{"num_hidden_layers": 11, "hidden_size": 256, "num_attention_heads": 4, "num_key_value_heads": 4, "head_dim": 64, "intermediate_size": 1024, "vocab_size": 8192, "hidden_act": "squared_relu", "norm": "rmsnorm", "norm_place": "pre", "norm_eps": 1e-05, "positions": "rope", "rope_theta": 10000.0, "rope_fraction": 1.0, "qk_norm": true, "attn_scale": 0.132, "bias": "all", "tie_word_embeddings": true, "parallel_block": true, "extras": ["capped logits"], "init": "orth", "init_std_qkv": 0.0392, "init_std_o": 0.0, "init_std_up": 0.0392, "init_std_down": 0.0, "optimizer": "soap_variant", "learning_rate": 0.00394, "beta1": 0.95, "beta2": 0.95, "weight_decay": 0.062, "lr_head": 0.00582, "warmup_steps": 117, "schedule": "wsd", "decay_fraction": 0.882, "decay_shape": "linear", "final_lr_fraction": 0.1, "batch_tokens": 32768, "max_seq_len": 128, "doc_mask": true, "train_tokens": 225100000, "max_steps": 6870, "dataset": "wikipedia_en"}
Each number is 128 + 24 x the weight over its row's rms, rounded and kept within 0 to 255. Layers, rows and columns count from 0. Numbers have three digits each. The size before them is the row's rms in percent of the matrix's.

# down: layer 5 MLP down (transposed), 1024x256, rms 0.16, rows 732-831, columns 128-191
# up: layer 5 MLP up, 1024x256, rms 0.164, rows 733-832, columns 128-191
down732 110:123070104103106136144113134130095118120135108069141120120130148110129157117106131119113169115113142113122136101139133132128119099140115140107131138150148135147139127155134105125125106157158128
up733 104:115113100118112114136179113160197083128143129118149137105089110146109117132138110136102111132179088112143115141119111109142124111167095105188156105145121114167130145099185144152142176108157136
down733 105:181148111112134106105154108130145111148110129180100154133130139131137097140160128084123143149154118181135096109144101142163082140108129136141125090118117130097129109091111122138162148109150108
up734 104:102135099161124141129121109165164152129096140081105144148123135107131099098120105173128125139121106139122136122122151099111153163110140102142115135122083142155120074108200185136115097128137110
down734 094:123146127174162131115116119117143160063115127133074092133157133158128132112133135118160128131134122140114137141176157128128161154123153140117134086102130075125112142119110141147125154124151132
up735 105:120136157121133123138137164160145131136134117090100114096073111143121100120136142129128112169106123150114141162095146153144150145104149127093145120149116136110132086089106113158085145133156110
down735 108:115134122151154134145161154140130128165102125145127100132122135120130129110136116128115117122135147120143121145124128101129127117134137108112116140160096135101159103090134145114167154174132094
up736 088:153147160107091181128175132099113170135133130131132109099177104116153125104123093090093108124130095137086107125102131096148127121126191122113171153149176148104105135098112120124118155093144130
down736 090:088087101151113126091166183146131123116135099145148127110103125109107148128146145166129159150141107137116142106136113079134196090109137130117125135133109175152129102153146140133206146160150160
up737 100:126125171088167125100173128106147143149123123182075142142121099106129146098118127129135092117095139115163157112125097152080114118148146126125119085119087145156119147109117160096147127137116132
down737 101:152138154106163140110129100119147176169144067122141162111097073172143177135143123111129129111141149107141136130113115175086124105127119137114131106124126084155105105128104094129127127104161125
up738 108:165116154117124101131136149129095173153089125145104101150132114125133093141124091152109163138137113123139170143134134124145104140166115124129103101139167131090131101109133122142110109150084166
down738 107:125154106102079123144090118114133115134149151170121094147169144160115080145125188135126123129108170125136137166131104153102138187156100136129107116142112096063183148116104111160140095139096129
up739 099:137111134093134148125085148133077105125149106100118148114105142115118140070090111180181115130105104158090122119097127061088126084168123132133141123108124152150162119123119136139110152104121147
down739 104:164160143102104099146152114192143094126104122117117112123149101107127132134154085139120072137112115113160127121164154098131112109105096141139120103109124124196169133147141127094160119132133171
up740 107:109097096160124129121145162103128120123094113094128126107145122114108149113143113091144165110164123137148162143122143112114131173078120123141135120152138144117127123139104057138087152132117165
down740 106:190138136103096149153130118150112089089129145119116141130124143114071152139110093163080123141104126116123168149136125131116130132113116118072121124151157134150121145165152132087136145149148102
up741 116:186171129100091148125109143090169081101136156123115090128139127138128103129116110136110113159112172175106140132139130160089144146150167106090161115139139130103178123171176144101129149114123097
down741 102:163130171167130126164120121129147122119168123152135133105158124136130115121125129115121119119121145119108161093120138169128123138135102154138169130110096088106128079154116146110115090121110147
up742 099:122127133149155105163080116182114113149105113122104148107130114176133122076086074113164091103093159153131100129138143112120128151157162125134137142111140157094121073135164151147106108149172115
down742 099:116113073153144099114139146133144074141124114124128117126139102075093145121132111130142138154131172121135187150103050135125126125138179161162119089127115144069115155133134161111075165108146120
up743 097:127128161076154164135177122141120096105099116131110124119107170109137133129154133139131136099203120172125122145096145142086083128080141107138153157165111114105111134142084101152162101115163131
down743 099:133127142161129173172114098173135113167110128096139128120143087080087086147124132133135120088200170121107129109162120108121118140156138138163085145150140117127135139123140084119112133171188138
up744 105:157117099144079141125142132157098098149093088152142095127131126155142127139103091117060154145086154111103144087159136130100144122109129150147118145134152114119144147159147132092145146084128168
down744 106:144132128118116147155191120104146111176150090145149116121076135125106125126121110147127154150168149106205117095153144105162093101129114154140116125145096086157108114151159127140134112134153117
up745 108:101117093165115154125146124120124117137149107097145127092142096112123143109099130165133122109101140170098154087117174126106122117114118134130092111142080155125194106153056103100147131106114123
down745 107:111134151115117134168112150130117090105100147114125146135123110057128094159146128130139107141150110133139134132142137151121089108111126154133150121116124148143138124100125110115129173101114101
up746 109:118107159138161116123162176114115112125136103169155179091151109115096111062101131124086081140131139133092145123118139091136136083142146115160151135133136138140165143173129126104112086130149112
down746 105:092080137133129140123129121154127111160108166140119158144148111100118143133138162114131136143077140108129131132156154110122107123169078105130099111139134104125108134160134144112163114133169097
up747 103:103147131151131094142161141127072139143117103157165154121098109120089112144135115155092141155112166140135084151109147145099119105128093138127113133121074157108123142106117127118146151115154156
down747 103:114086116100124097150099111152143154125163143072132149187148156127110145134137107121109168107179117138143167120125106132154051115072158141159124153101132153152128146133124130134131090164117104
up748 103:154113141084144188075090136131164106121143138171092109112117077161139104130133138155161123104151180105140131125146129088104100114134143125107154113108130143082093118126132130126104126071151124
down748 103:136092100099153141105112123128103137131182103138142166131072120115110101118148100091125143098138130122176130116128106107132145148125107157109096081092103151110114134121123123158144125087127141
up749 103:110178151129115111133139159150143160150157079181155111161148167113106146116141123149144126137122117150143101114110144102134129123121122166121135104118133147143136045090150080095078132123132156
down749 101:148124117111137093141131101124118147116168148115163203135090136134121147120132127098118125108107162128144134048128129112158127077125138112177140137147088110147170110146089155147134130092121154
up750 100:131066136084153103177162135152083100095082099099125110135147133148124192108126120144188131162126110157149101052152084156105152144121104148147107152156093108128095141108133129102102122170085163
down750 100:125152097121068144154137161161126123117082133121129135130116121110118125132129146123126077125154184137147076142121134099126158115144145116162125120113141169105104122139155182126142124103129147
up751 104:129142196137145121125175100114099116104112115190169143122145144125131128128149157155156180148110111153164126123135108087100140145154122144121127133111138134137160104088146155153098148121120131
down751 104:116103145165135174157078107138099134156153171165093138129148153145177130164178128100101152136131140102116129103175113116127147081114126115090101137127098135112136127083103154111119090139083123
up752 099:105113126138168098147121118119161135145096101124128108091116125163173066147122097122085129140119112145127125107123135086120144124151181195066127131140099114122148120113127148085143122126163176
down752 100:132112101095114143104133062097108142137114146124140111174131114127128114096109108108122106169114101135130148118134159108117143122148132128136135107155124143143106167149124131107075128133146140
up753 107:145130132101130099133155159134153115125100117140126132155109099126127095140119116125123125136121095171119135140100118104064147131139120125115174191131164148121159115142133078143136090142119143
down753 104:133130145111112141130114160114127083115148135125144108049101141090099122126102158151128132137146159122129147118074102114150130108167116095142146118148152136126119125147142133107153142106166098
up754 101:153125104137133123086105115099139107155125111172133149128138128145163119092078115145115099103120129120082150078119161165131095133161124096134132120154130131160082140109099081116144080147149102
down754 101:150152122127137148167135083148101119129092096122128077123123146085092145116117123143127143141129159115077114126106136127166156123156141163122084129123187116081092145088092126097111155106118139
up755 102:176164151091154122183150132100124158110121112145118136197093102134094162108133106151148116147122123156139091164087151141059136119109127151134128124119104183134148111135108113152112086088129126
down755 101:091140147131114106141138179089100124128137127168130152120121112073113130149142109143089152134104158112147152094128121137138100078084138064115107123116116140132161139152168157117147111167081110
up756 101:165125130126158116161177145173109151118129121110154119143127173102142122132146119142145141114124109102138137152123160126156126129126127101117132122123063105104093134132162136148115161115110106
down756 104:117112142114117103130112138122106172137128129131133148139097120116128159180106088118138107156115161092149123126117128105092094127110107132154095151119112164157115140162125139116091122106149163
up757 100:139118119132145154083117105133132136111112127144149114131076104127122117130166108123118101143099098128104125180105141123125156147151138107121140147122130112098118099183128113141123136136170192
down757 098:133118068145089148131166145080176150146119153130155132120118109155130120102158138131125152125145150099106095103156142167141139128125136120139149085105116112122064089110109090145138161135144121
up758 095:114117105103106083158098147148093135125149191131132161105183122141091166140123094158110068111138113094113095137094120081096088139142107125127117128164109094117152147161123147137180147161159164
down758 096:111111158173120162128149129161110173131161121147106162116123141150134134142117080138120133090125109134132111100100119134146109128130178123144115130138063174122107119099182128115097117184116172
up759 103:135144090122175126099159161139095120087118132171130139114164141082125153122146096092161117133157147102116102096098136120131126131134136129096176149154111163105127104136136118132142140140131109
down759 103:139145143104170164100121128168110141128114137137061075154114102141144110123179130102127126130106110119151166121116109154147144154131143110077134156154140119108123132173131168130127154177092174
up760 109:079136121136164128121155106099094139110126114123117106146116130158135112138113121151160103110108150100142093145139097152112088139164113115181135157145135106130105121138137080099115119162155122
down760 109:116140122095145144141116105108124102136107142126149159121164132101158135147150131134121138124143125158132138120127112110130128132170127159104099144133134127144141192126143133118143107153116115
up761 111:133108132097114134105167150094151155141122116093128142144126093096134182115111124118091151136128112098111069130149135085059142120124125108143124126129125123129118108113135166140109114095138131
down761 102:117140167149135151140114104086145098101150135132089161083148137161133116172147165123133096156107149114091142170132144100127118139168120140112144083113120127066138112152157108130147088154169136
up762 090:098124128126175101153155196116143118129123100128141133120105114099111129143135142119146153124180078127153115138112169126128169098126100133139185130145105149143109073135110108148117097137115092
down762 091:130109109175139131110099119099149131128128132114167141104186127125131113137143141132154193113134141108140105122096131170169120101161109168110117086137140109135151155150114147087105127122116112
up763 104:162096148125132113083105154199100139145090142153108106129071147149108137063087138115149131119100183088105156112114154160142105142175119149146137147108112137142149143122141148138108131123145131
down763 102:116136121116098117117075074128101124096141129137115091122133124148125099130139151151136148118166081180132134135082156159140150137087110128116112098041136122166109171155161136150150120152108147
up764 096:097166143166109157163129097183132116095105124135098112136140135111145136136124134103087159158119136104125114137145109144065173171127103126148140172111140102069108119119106136128124139145082084
down764 100:099147112166131119146116099154106140124118079146082141131159145123147105140116141132156133089153121157123112135127136134148144153118106099136066096114135098133118123129122167138126134132133157
up765 097:086156136138105090147160148114118132091130141151109149154132144140089116142139140130111128122160141141152124143175138124117134138139123149119138083124136134122141130167102133106145145089108194
down765 092:100138118137157173156097095104094098127141131063162142116153133119099108119150103131123142152136107078132138133126107105125120103130105169192165147102140109116153111130093136111150130138116091
up766 103:139125137119155123143135164139131182099108150136139142137155132079171150145121148138135182076149147111087124171095126176130101108147114124120115141098116112116116171152089122105130147139139073
down766 105:139104139085115140153123110140149082109128113120133142156161132098153152129097109096097158142146160053145112105147119133128156107116096125118138102119131070162134128131094083156105126125132140
up767 098:132115122129082119152165124133148101051132139195157098145114119121105123142099160120095102131090138149152128129143152117152149104164078144109128111094157136098079153145122131109127117139150121
down767 100:142109138147147092153116116095144165104184123198136139099077120112147153094191114152148141087129110134144113086122108120163107108112152177120147098143130142131121140113112108136155096116117155
up768 101:119132141081140126101090124155083131135108105123111129140104113130137151153159126128116150104118126158107124095110117116087130150125160113125162114117132170145137124134107134122169123118118143
down768 099:150136093135136144129142121115097161086140133079123135073120150166106106122160157131143155150129165142066120117125143126125079107112128127077145131134141131119146127102131107134146064125108137
up769 095:098116159127101150120157152115099108066095124130140135103103118117146100113122084128117100105089144133193136162150115139098123170118093119070138118124128114110149116096081140164066122120124129
down769 097:141126158131086149153103115135115099160164131096106155087149130123160142140111129187103164124200149135105097129133118118124132146154133134166165108112147111114139121132102149138147120114132130
up770 103:119125109158100132113115113138110138140124119137146183108144135087074135114094099108112174155132133101123110176099087105168123099138132136121134123154076107097129090111133126158129135110104143
down770 103:064105117141096100161097109113177093114154114168113164112147159160118115113136159123088150109146122147119126184101134109154131128145133116135143124146154130120122102111106106135118112140125119
up771 113:152081117113105135104121130123170143147102102156134145110112135147108153113151140140172103106137121147154131117134147140151120124116097115132144124118140099147103170104112122089106148085136114
down771 104:084128110109151105105143147148136117150089138132162117107156132123167098179126164130132110129141121173107118101074107110112195096138148142126103075129101086114148095130142136104120127106134134
up772 096:124145135144156177097105173135097130144130121143204158121133142105130101102134131148108095123080108139113126142152161119107143120130171084112132135117097124109119050160136138107104109110111128
down772 094:125134145154112139085129129112098131081095098102147134107148154119106104147137068109101092122111049121132106129112123124117158139160086120126156137148171162142157114098130135128167156158111151
up773 089:110163158154088099181137139149101121139109141166126092111142137109053116078146154106095116155144086150131129107126145129139110128142128114109125149140151143125101089125141136126142117128146129
down773 090:133148149123135148153145150112156106068120138119158093141133187147124180144144133186148136093153108050119135107117142131133105152091087196164153117144147107131142149132113115127152101088137134
up774 107:074145113107140135174125118157109134125095081152113141174152113122128137080084126133126104092138098173143114136097113128122161148124148158170114142128090093101064133152123156145139117127163137
down774 107:198170108117144101157147095092093086110128100080132112132136149100122141117155171125124113137164144162139120150116112114118129121127170175189152090116112076130148130124133103148128141123140122
up775 109:111086141132148138127103139153120125146135109130121135123085125104145128120129097136133115136145133138161163162126117111110073127146158132137161090129139131159113166123159087094097189116106126
down775 103:109107122077134105134094136129124147120107140128114109087110106135137111125138109115160122128134144151122105157123152125154094122141129154132124099101118095123127190139097159122142104103125110
up776 106:107054092139121145138168195182153137167128072108117154107117139116102121130088128142107109149148099117120168137154092107128133118165154134145133101129113144098143113067133168146125133128112124
down776 111:158176104168135159123131129116133095129157153133138129156162112125075134133132119161139141118147108115074133147121145127158098069146160150121118119178084125137130111116165149132112131124130125
up777 107:140103137180102112174125114121138100104080115087144123151114098122106126156136093108104122118126109132139144120144110155061139147103129149081087110141176158108135149136115126137141139116116176
down777 109:124055148138107147107120128160127136114079117126145129135126109084169154152151140166183143128131160109155153090107166127133069121142122122101134123082151141110157129130103107120121119134132130
up778 111:117117092165135134154101174141113134106070076079120177097096151174148152116111149098092125150165145142115152131149094137119116102159165134084145135124122119118149164157101161129128151086142147
down778 111:127103118162166174132118145133161169129170119151149117101138139162141129120164150132151116161136129169146102133088112145095130078092163169140114142129139057134175138129138135158126063124115168
up779 088:100145130119091117130117136111157138085126114108157159127107115113141125115100161114148089129127114181128172122134139083127135136138104127132163120121101129100121127106133127173169118121106178
down779 091:130169151100116137147146157122108104152177122158144120122133130144121128117138162141122095111120157134129151111122112150145112119174108147070190158106113168146096120115135195155080140131110165
up780 102:138115125093120142097126113113078139115115120104120104166122142180127096136136121098084121130104125094167110114128144129146154172129131094137099115127080133133142126160137155178132107128111157
down780 101:119099101112095108063142151131118121164117143166162099165109124082153114157123145095126111123133107114166109097134134100165119106118119129167102118119142136134137161158117117141091106099127136
up781 114:135120164146134158118162058102123129181138137108145135108144117103160114150113125137136103104153136104122158133166107152173121085160082126172126133147155062071107129159099135078100107107122146
down781 115:126108124148099111136140119177129163103172142100173132120090134104126100120128109125161103131135137129091129141099089154148154093094130082095129109112131146128130114102105141137167122077117120
up782 110:130125135137165080133097168128106080118156149136166123171128144129152142091127118158140113082151143111145072110130128146118160123133076153105118092139108178141159092141087127144139131132109144
down782 105:144099167140059142165161100130114157117147096115127187073153189118203157118157151136112147112139105106096139109101117113127101136091171100098146140130108104099128151148162121143125105154077131
up783 097:128102114113116065135101116148127154177155076171103121118106097161129154135081127145104099102109144156134161123136143103115132140132143120141158158142134140123133124097171111100108132166118120
down783 096:126087129110129074108097127111115135122117131101123103145076160152138187152138095134137158136127157121153149124139093119189135143110123189121108128083123144138135099131126144116132153097108128
up784 103:119104141135139167116127152137159124082127153123115142139132148104099099121112142125138132105111124137133094141113154113110160140138081105073164116114165152145153124108141115140103148160104094
down784 106:156120137142143134118130078126148127107103165147136133118132091090102152102090141121100137101121132155119155150137132111171100137105153207085117116156118123138155150128160131142106160120175085
up785 104:122113095160119154123116164106119132089133156106142141065156115112121157142120134073094077164140135142133111160136131156137111174127096134143151186152158133132086130123127119142123146114186111
down785 106:089116101178110150120076122149078117115144121106152104112100132126139095138136155099120142123100162124130113121171131104177123101117146100145105136117146123106133129124113130102130140151145117
up786 104:081135140134165136139115140146123156155134100118148154111083168141118170150132136140144116173122119093139140103130171104122122132114140145121179147137127103123156129159091153167142134145116154
down786 103:160178144151146161109126142089137144113141120148125103070139146133143132131122138132147114110065144117096176123153134116106117128094166132109171147100141120132179131097156115130125111169126092
up787 095:168115170145103147117133109116133120163147113102136112164089111113180126097122153121113111137136128123089126160161095130137118143140134117087113125102154186165139136184172131132100128084152125
down787 095:099129081166122092161121158135134118108143134158130117176182094143139102160130117093095087091131115153113193110102135123160147109112133178083113162127110112102122126137154125152134147158125082
up788 101:106150129128154099132120169121098111112108138120100158120161157098104140146107114135151166113084182148102135142103113098106166106136153129089101144153132136158109122105183105089118136111129104
down788 101:126116123117084099116121108100118098144118101153186128175137158140109175136118131127079129107142110096118116142104128118132119122103129139104185123128157153114121167155115109142107164153162118
up789 096:132139104128126121145109148116166191142137116132190145096099151080081135115121130142117124134131129120136137111088164124128126113142100145143114120112113128123132071127094122112188102148119155
down789 093:123144095168161113102130154108111154149131125166133113122091095131165107099107141077140122114105104112153111073100155126108093120148131143161152136125141119118102137136137101107112111120118112
up790 093:116131145142088115085132127168108156115092091136127142123167124137104182103122122162107085141122125151111109126126101088170145142110118141151091133087122107104152137140113098093128116096140163
down790 098:166121100094146132086120149105142160143139096144154129109142122164128094109076087136155156167147153117115129174150147114137154153142159098182107168139150074135139132114124151161121124110125091
up791 102:101127156149130124107106151133155142124147151106138145131125104154119099116127098117133126115106123154152171113112139065103134119075127133167127094140107129112122168127132120133106104119123142
down791 104:147154054148152113148135138148131116137215164114087141129138125138151148132113120124190121102088118110136142086134154107110125160127141102108133132118131150140128114114154104080104115164128126
up792 105:141184132127124175168128152128133113134139128164112094133125122143118127151122151115092119123128106115124177142125107129124155140095128151111075139125148156128139142102129124102115121155141116
down792 106:104111087166165134116129101113125117062099136128121128158131110165119135128146122151114173095102135131135139167174087110133118091123112132096128123172123137106146093175159081137124149128133111
up793 110:114137123135121090112122164125120131090084149141102062141132123137158111152126169157152080141103133097154137106125128097086137153115096153118089098170143116183093109141092136157139152158125198
down793 107:110103180161158117116081149104107131143119079146099113112162090082184101093112128133134136116100131118107108139154141115107094083097167167121135139141144157134131124107115121106083164105075139
up794 104:129131129086124109172112127141135178129124119148131099131104135132150169139142129148145169134119096105112143123130146126169160135142147163113104165175103161099089142110126145118138172164126148
down794 110:155158123127157142145144104129184112158070056146140097102151150090094140142124153128116120090110098147113146113154114093120142160139162131154106134152108145094123146092116135143123134142128102
up795 109:113142186178120132120164128154136118140128151130113135115158140134088111137120099199121096128176128157137122135155117109099197115107156121115075184158164139098104145154145120095143155107147140
down795 108:149084139140118124133155100067146124163137131130105136129167139110114150134101153138091150143125100131102076136105175115103133135117081124196138116127117128157132140177127128119163120176120122
up796 104:123120127090133128102105089132118145086117126164162098099139128103111110155136098131140124110123108154136105108112120141113085139140105108118132098141158076103156129146141103099094085145160131
down796 104:128122154112122128160114114117160134135130160126144105146167163108125121118113111149120101146121072117056129102142081118126111151091138130148140098174097103116168117135135126081096103119164090
up797 102:126119106150116141150120142149119128100136139120111151100109116136139108156149157117134108101138114153164117112099123165137152117136162134143156151162156159131140133093177135100133117087143123
down797 106:134086097140110128144153077140134123085145151145207165152112113139103119110126136154148129101084166092096151089164135119127117126144138153103140098172146121104156140120066147144157087110092101
up798 095:133172130109106088082088156139147123142122114132158150128116135129103091109119161140145120142075102120097168091123094139135137143163131123138204172138125141130107124086173161153082120160131150
down798 095:136127090136105148160153097116113086152101157157075163139135133136130147117125143107111165146195178113126111098120089143114142128144147103143124113092106130064155121109110147100145161143112078
up799 104:135078124145152128119143177143118153174066073116139177098123164131146134116131142125126114152125127143072101132122087106109131136106122113140135103123130131122143110127120112090108136153122169
down799 101:143130118130114150099125170123141105153106104120113160130111106146121186153128104171127081140110155152129144138132092146151123116130055124139134132091116132110144136154132096133107095122127118
up800 103:118108134147060133141113130109144092159122147146160152123152113176093123122101087137099165123155106074159113158142115079133151080132146127125117155120110114101132143160108166108125148180141149
down800 096:109126135111151110115127159112129135187120110157140141083104105158157148168117121111144115181143163151133115140077124110141117141127141142127114135097083109128131142106125121138107157123129123
up801 099:107094096127183111164131140143122147142075084128134148133153133124129136089137117111166146097130075121132100124143097083114140140164149089096112117142135156150138101159141100119134164148113181
down801 101:146105177123129130153116154147136134137164127103123106114141138134154126118130135136126154129139083123101154127121106119139115130150135147111160109115137221128127129103139149113142128139140140
up802 099:115117078102148127137100153161147115124119119153127152104116135143100125146104128169138124121125136114108175164111121144121149174148139099126148157139145106103142096101135170123155103142124123
down802 100:151154114188115134155103126126087129121131112145143166119148163155137094138115123139135123128114094135121131122118101159104111090094104103157167154123106118115124131115152140153155123182147133
up803 102:121137114093176131141155194129108157125150133122079124138089211139143106098133105144147126128192099149163145109130108099121123111135108125120160157154089110164109146135117136137154122147133096
down803 104:127145137135131129148107113121158126124140123132105095160169127085136109107137088146162091162105116151090105124106137139110152119153100136083104151093128146083158133143110117168091142137132131
up804 103:109169143102100119164168089174140134131137139117138152121144136089165140149107114173149151129104091091162133111120201132126104135135071076164078114117111159156133136119165132121095089160124150
down804 106:115132111115099145119153087116088119113115169143124117131116125129098151133147129164150138100143144076153152141105124085112124115068142107099147087154146133153098133173138134114093116106150088
up805 104:108107140118103133117114139158126146108166145147121141112149103136128140111100108124097169155150128141132168109113111155097142146143097108055119117129121095126111177077186120102114159133139108
down805 099:109137097165088126131157122148093096135178169096082127125078138120097159096119138127084138114103134093127110112123094086083145129119111146112134136114175113140123121079154104125109158142180108
up806 099:115065149131107106155116161111163096186125121173136155102170099126127115126133150073123142084129058176147104141138157104145136071153133140143156155149160148119152148124124076113116144132115110
down806 102:159162099126085149109120162110159190144169099129103078163102162135128081133168084142148133128105107140118130105089121163111139108133103119111125153107146087097107123127104153136052147133108121
up807 102:103133116120165111137116140099106154137100138127139133130140116146139143120124081173098101105131149104104121120123135131123146140164076158138146144143140163148142129167142129140105109115138169
down807 112:111120118120145092174125133128157146078115137147112156141144129106105135120131110108147176139143115190160114120147099072121151144106129146119118112110114133113101137125145134167116104160187145
up808 113:117105152121177084117122128120101067141134101117100160096142116108128154117137123157158123134122153128142135131148138126118124126180121141140121106151120087102106089080129112126132121162109159
down808 117:153082125124116119151129116127109111123111099138139128134123123135136130131117090142067156142147126130151112121123140104129098136161107127102128173114119142172047114123146140104103091155124171
up809 108:126068128166134116144142148139148153122111109153142114114105158126113168159111120113149150107123149156137126143155160106109170113169113099142122168169116104179146177105137142116121123140144161
down809 105:134135147109146093129136094107110173129137188151127150135110121146147139133159124104110123118071112107113136144150150162109120165120196093112114136114117106148124137082155170127100145101147137
up810 096:125165180105097078160104107148105157145127124128073153163156146098149136108122117132144120115148115113096099157132106142124105113149139126136082120105114132114128120149123158147124104095125155
down810 091:147131121151137138176119152125134159080135114138148122118151127105132130130121118119100122131090060161136154158160110124144150142103112134101117119081166128145132103157162102127134123133103136
up811 102:133177088157120161138117124146138128090112111123124117136156125103078095116123107161155157081118149125163131106142102159096155144095172096127122135167098153135125147179120150107106136156120154
down811 098:130156132131081143163109126135102117099117142126090114102107118125102108150164145136125129135106126141134115126132160162149160097109114104121145098115153140084099160134142189139088134144097099
up812 097:088124165122139139142164089145114121154076117087138120079131116154106114105124139122137102114152135148114111154131086121154126104109164092113156146133146098156145151126122104122133135153134166
down812 101:118084162106105128171128138122118144115127132142117165126146127106121154144152133114104103125180122130051072130100117162127116175169122164120097126144101165113117122088155151101127127152117140
up813 114:141143129179118117146126146093158155149098150099127127117126125129128121126116127079121122176079113117149155138135103111120137193149115118171067120111138165146126151129145065159123146094117179
down813 109:134095109115153112124134163156101183126107107172157144132156150159133124120103127153120150168123121097150108114135115103120086151127138163079132127106132098144126131117132149141110116089113127
up814 095:142108120076143131121128130159126073143109087121160093110120109127150148121121140076143122126181132125133087146084133087143143158117111124101110126157108135133106129121127109149178143165134161
down814 095:123153131141147142156141060117116060154152167114138086193121131115188144150143113201144146092147120097083102124114182154132157132144142109119135115153131134105114129119170124114108130079106163
up815 099:149130141136160147122124163139143118129130101152117123125100081107119186138122128160126128130163099153150132123119142154109102103160117116126105140089121177170119123151155103104143090147099156
down815 100:141137115089160110131057126112174149136131134078112140128119118110114127116150145131140110100156073129133099137103161155137116148145131130120127149134143125107080120136133129097156188162154137
up816 097:141072201140155127169126117128122090089116146133119135139145144122107122164138137122147110128086083118118160090087152101154151125103133111155097168131125116138114162162135151152120142142132116
down816 102:115169092111124121139121116123130098090155144151130120086115186194151159133100103124109124116113135155089141098173125085100148144172141121148182143164126145178141160133107168114129148143162116
up817 103:126122145117116138070139128095119136072107122158096144175141106147138173129093164164131128140139124145140134196152123155108113119156114130127163109109126136147154084137152111106134110127111093
down817 099:126114142138087165100112081174157121122127118113106107067133129109120137168193111083135141105138074154116156116127162163139145111099122114102150156109101103115132112126150118113124153148137163
up818 094:123133142145134136103111140141151150122120147113123096132135082147149114142112125119158138187158127111118144124126145144121137201141103111137152164120066088160164151119164122140108080101167115
down818 090:167154132163121119144137103146089143146119184106076129121099141148134124140144151132140156156087157110101115129093147150168213123137183126116132079114161113087117155111136141136128148136130146
up819 101:078114143112093118143134141150119161124139118124152089177116174126140126125101146104127141128119110126135100108109094156156123136116146126201130095112118149115130109099162129126167147102103130
down819 095:146134135141110161119112103110088125104178083113150151106141128200118129127135187101136166133134175153100133102147130160177123134096113127073108145108084148142155119129076164099103142123139119
up820 099:152112122121159119146153132113121151133132117135094122106162118107128129121142121154126128119168122148129167137133156119137124129152090153146137107170125151144147123092140074133164108088175129
down820 108:138185145145103119143128135150148157108148138135133165123132152156125164189136103126100097126141150115097143170133110143114107156142128134131095111120108134128128116134122133130129107101106112
up821 094:096102159099109112112127138095074155149122115131158157151112144111157111161121117183072125122127173126156155135103150150116115117111113141188133120133135108172146148099117177157151184144131119
down821 101:136115143120149132113115094160120130133126115125141111172146130132110132117089089109112131112137134130140131126106097156171130191165097165127109124138171116148122097139127094119106166140139106
up822 100:138135119150102095110149174128137089150155113164136133133130124125109163140124146173139129124133138129134144114133138152124125145126063113079136131115102145131148067093137109115140132100119140
down822 093:135113116120144122178145131116141102089191092134089131127158112122125116134128155117158127118110155107132133134115113132130134140119133141148126134114126163143165181156107160103156127142152092
up823 099:116087137118122143129133139131114089093093114201152129121138138107122134179120118152126102113146139137150131116149141110106093133097138093102159132119148160146112142139134107131144124133134164
down823 097:175165093113103120138161145090139142107140184136127120149141136159161137126139088110127118120119091164122167117145135140174101127162125153126143108130133142148114119089091149094114145150082127
up824 098:124108159099113112113135161112118088135100167134178109135086125137099112162133110158165099131102127155178160105139161082097151105082143132170103125152130136136103137138105141118119153126150138
down824 100:138114107142119142085072142136155191169125131128194131119114142107106096140113112106131148098113100160100087114130095155132150133114111150150128158109086145147144143116086122132108135144146126
up825 107:086133108095114104100110188099081116090123109111108121142121170106132170169131098088140124132124128088116105122133133119121069132116142117168154166133117102143148164170147076108111117100160099
down825 103:109088073087138097149137123113086173148108119159128116089137141125126149144169125149121112139151115142119119114125153130107100126168092112097107134119226109140117121142104140126102124102118109
up826 108:184082145116097153108105111146139126113136121126116163135077103163103126119119127153120146102127130104120141100101149116120155142146101107115137189125109118105108140142159144156124101115146152
down826 097:107188151101103104124128105131101123167145109112109155124192134090148149116146164158143103100120131208083131104138129146149165117190128158117165178128138119122150132092159132151118073145149129
up827 093:163097088127138131144112103105123126103144086120144154157120138196146138146067107077092086112147095127110144125121161155111142124122148155129094147151112144130141141150118104102134069122164134
down827 097:148133130145114145150122106149109112119128118080086087146131182136139143134111113141126120147104139103122136142098078132140133142160143123117150122120122141113150145134136136058179124098127126
up828 115:102151132200122140085104137118140107141098150123118125101121091147147159096090119180110142092126151152131102146134114159134134143104082114166137126119178151149153058145116129121118145149179126
down828 116:075143136154135147157126144130113124138126157153165160088136142130105140130114110136148140116151127128130168126096094151106121120140126134124139135131133110111113113119142103133151109109134144
up829 100:116115169095137122154143100154141114178117100142146102135164066135123166088081104143129164088103172102164093170141168132115118133118104124108113100129133128091147123105158119144111147162125100
down829 102:136138168119112108141113114142135089147166150098142135124106094167102117094080145128119107115121162089077154133132123141164127110135109138115115150098115159115130128108148140117157145158115158
up830 107:158080152073108119123084156153089163115107130173133147102184109072136116154073074118116097116102162147124094101171110133148145129141114115140076103074138131159137143159158135158127134116115140
down830 106:147099190119132104134119126143104114139102125136127141152144107141142124101109113099151119105094093146153079127121149131097146131081128132122126114099181131148114171124115157124135174116113129
up831 101:131114159155126131068160159124127128125130104119134128148130136144132133120093115145119095090145139082137133117131094128098122110153102117117147128123086102133132128120160126136140164142113109
down831 105:123183141087112137170094107111106101133155122109146084092135160145131129130151124100173083147125103082109118130137171148112106125116144144118092145142115084126151138119129162147129127106127156
up832 098:127160164125122172115141136093150123151123097123182108102135111129128123130104133148129142168094132132128094142122155160112132133162165127083164140115113131175137153108102139115123155121143105